Weights of a small GPT-style language model, trained from scratch on English Wikipedia: no biases in attention or MLP.
Each number is 500 + 50 x the weight over its row's rms, rounded and kept within 0 to 999. Layers, rows and columns count from 0. Numbers have three digits each. The size before them is the row's rms in percent of the matrix's.

# layer 2 MLP down (transposed), 320x160, rms 0.0577, rows 303-319, columns 80-159
098:502477481518593487440556445464503539469507539419515531458498492551433429434595437522517496530489509489549519554452557372508529447492541471488442480417488517399534556504514527429573455513437578541539444520553389487536396579487480474582503510
072:515488491492521534496552566501492522409592520510443629507466481455502524497509568442471573467524489460641443474429536535627547496591582531443486576457484504499474531522441535509457454397480517578496453556513484524446459454522409501457505482
123:410498491512519516516511480497480464527582488552491520548527530469444519548485482478542541556476418615580353482431518525500453481485486528545445453552497499502504615527521519474580499439444515566528485463464605526459549489487557496542499466
093:529525529499539507509508533579448481507605481518504533462480393515407497433462517475465564459498446464445526543555501389555486484496555526557382471495570514598516533524465409507402475557447523457449534569534587478493489450546466517536500511
104:496514431567519483556484547459620585552436457533492488441467513562413446517471504558463515484494554475510537521515519542546574542489493513567350470542496555582496499467377483435513428517455459516485413489582421482567537491571533476487491476
099:458563458516470378531465507497432528438551538478591560431517486554485460489485432594527431494584450505549478536532530537535450447501485506491440455511436578483556497505508552510568504502406521598470480528500530483506484469486495536507484498
107:557526477561468486453519482432449542472587466455411584553440461439477504532586413487443553557417479595492549462587458460568546470503440565449551433596524452508502511565563423504386510530554449523509455466597576529546521465509464431520488531
056:539456570442420571481482481446528373556415497518494577418499500547498507487489492403466553445579534449497465404540493516485425519503529592549470480520564537497432500526546475516471365516520507558500509511415467494520416406481534404508442488
166:537516526466506526533526464529527454534536555471483486436560501516470499485491480548546484490493468493457495494509551531522528486953477487495532549466490494532459484462365502502518584480439462563536483501503530462524529502507518549491483491
129:499475443426457546610475499534428556533526479549485561495483600503488458520491470580566537481516545522501527514485437510486513433503512493445578527546504504480406535480483565534620500528434525512516477523555441478504407444538514519581525607
119:474547492587524447597473454505508499428520533468587509392577477510464497516479505572487364499582439570530429548504490517505503517483504555612499455574459483504562421457550472444593498468455442497486520510498454519506611391514512573517509540
080:481502494484492540551453514586500514495470514494463459528476540480465495495434573449512547543480602522458574486401388484546573429503511528498504461502502519554618535488419471430546368571547466548518535436420518478436499570445543470431577505
090:488581496556467472544517516469466528368575526488543555439538514568510507514498462551531446465621449469518436483551520611464558514513486497489476503452417568508548539469475534515540477466433473580458514505550534592493513446518519529555475522
086:460518486494444592474549592535552560450458523478534484436521554555471644521385558491558512540548492462538549504485519540509541540468464459525536514461492442454519492475483576571474412513480503505560512472475548406468476523466385597445498446
125:435471544465476545514501501499444556491532448403505532518500484517460501530376561575482530503563420512507475471539544510524474474495483458528583469519502522533478443492515503477527481556549451562590505516459464556497560500457458505488503544
102:557488479494485596526510589484422465495531491485499466514512484506410486469468525523463543519452432474481564446534542639586565595481500411524430390492609467588488467487505429521430460540491471510564497495521524510532499482548504525452559555
091:553496577490478552538481522408491457471506499503554512408495512463490525517459534587559513494526477483377516456471511586587480591486551453541427434517605486519527517490506381476574452591517454506505541525521521540509478479507458517485543545
# layer 2 MLP up, 320x160, rms 0.0878, rows 304-319, columns 80-159
078:599516481451530474481447446405478532592524490497548391471462423497482469571439422517504416532491440468481521527519537486408487474415464501453554498501474553458484520591677526579502455501479476444514554511495522584571483469454555467534521552
117:473483431517403496485539512465509530538520438508536486496578487447518474447484372516467467562626425446484449465521490484504497516499530495359409503477447455467573464457616517506489514518433401471587525476472542491540551453468540507450392455
097:530520461570540502423483452488460477485457519489464547464496434522529499436546426509514572549591436534455494569481493518462549555493498452439481478464452523445455383396514550559605498525494526542540478524485595484471556573464545483479433431
096:522471488509480462416452465554554567520512506551504511424527529475505487551486486499564445476571427620494471543467514461470565544531417402434589539489474542516574571471557587510516475480469436461544496538634447579524521422474453557488456659
087:517577466579499413525511489470484585524574582442540471473500490485468427543527513512510408542564453431372465493519510489492530514540495437488520418479535523497432437501515626474543468435473469518502485530474531554579563534496603522502576420
112:596635535509489501505536478467472517435535627504469443533522398429450455503444449621513512561496484444493506454476561509523482570496468548505561511486500551474437461522512489490519477514559505521455608503555587486556584500467572511451595467
063:496540466502471527478541549557521515486603497553510458377590474581475478417515454593433497485464436447571441511491475604529516500514448566528408483488422448532478456447476560497602509424483512506467559557502437535540574474490536530544609424
176:461529557454566491442474453410432498450513535467500453547521490454516377520461484556440487556587464542517483518537550424462550503525393433504449487538422489519458523447503488493596430574507516474531492531566547488531553444542634439580572533
119:585573523464539481528501485470418552449490482488499502542496470510465425449541516523543508585594477397461485539468477543528562475480538437472472570499469577379455518465508574515474493527478535536381543478543579493534533508518505459499540494
095:445589487488505431548507524394482576487496556522537487499481378495393455453553522605486484532594473502478485528554534507525565482499413488475461500503490607518459462524512608524513435448491459536401510486558500530599492506396556576563546501
080:466546467453510590554497425469452517540502531557595484462527470529448468404477526550531533481480497417474483542548486496602515546489510499553458450436495391592524467499531539455442459517513485513539553541507502526529470585549563443569390545
090:438501529448448508488495362495473563483603528492539544441501444548488482543477513497522453509552499547535473485560507560421545493481441458429512488493431541454563379501590483583448463514465450530492576490500485573540462508452536522597484495
095:403508404462498557477520484472508583507574609409540542464498479545442499551458518466571522534508469523418464467539613496463491497457438529508478520483338596514536463447490507557525426492399478461487606472496547421551399600487459522474469598
103:578504512436500503582392390524444544444515419495504518516435470526477512515401565556487512497479569495504486629556510583512520512506504419454557526546607437532496459468529473499524450458400400514551469540474412624482580488411440509568476520
093:525544517435457502634397451622464461421449553494425487600462476482504457449451498554574543523526488485488518537554483516473600591525484399567476526546513472497468489462568528497613471508509428489496522509512492524497482512521475510561549511
101:580515561494458490552424396566441475512509451423606537532524469445487456479504446571527527466565574492442509604455522498455506451534470497484511535472551490447486495465535527560494495545500410565572440510504452509468495476437533492527421511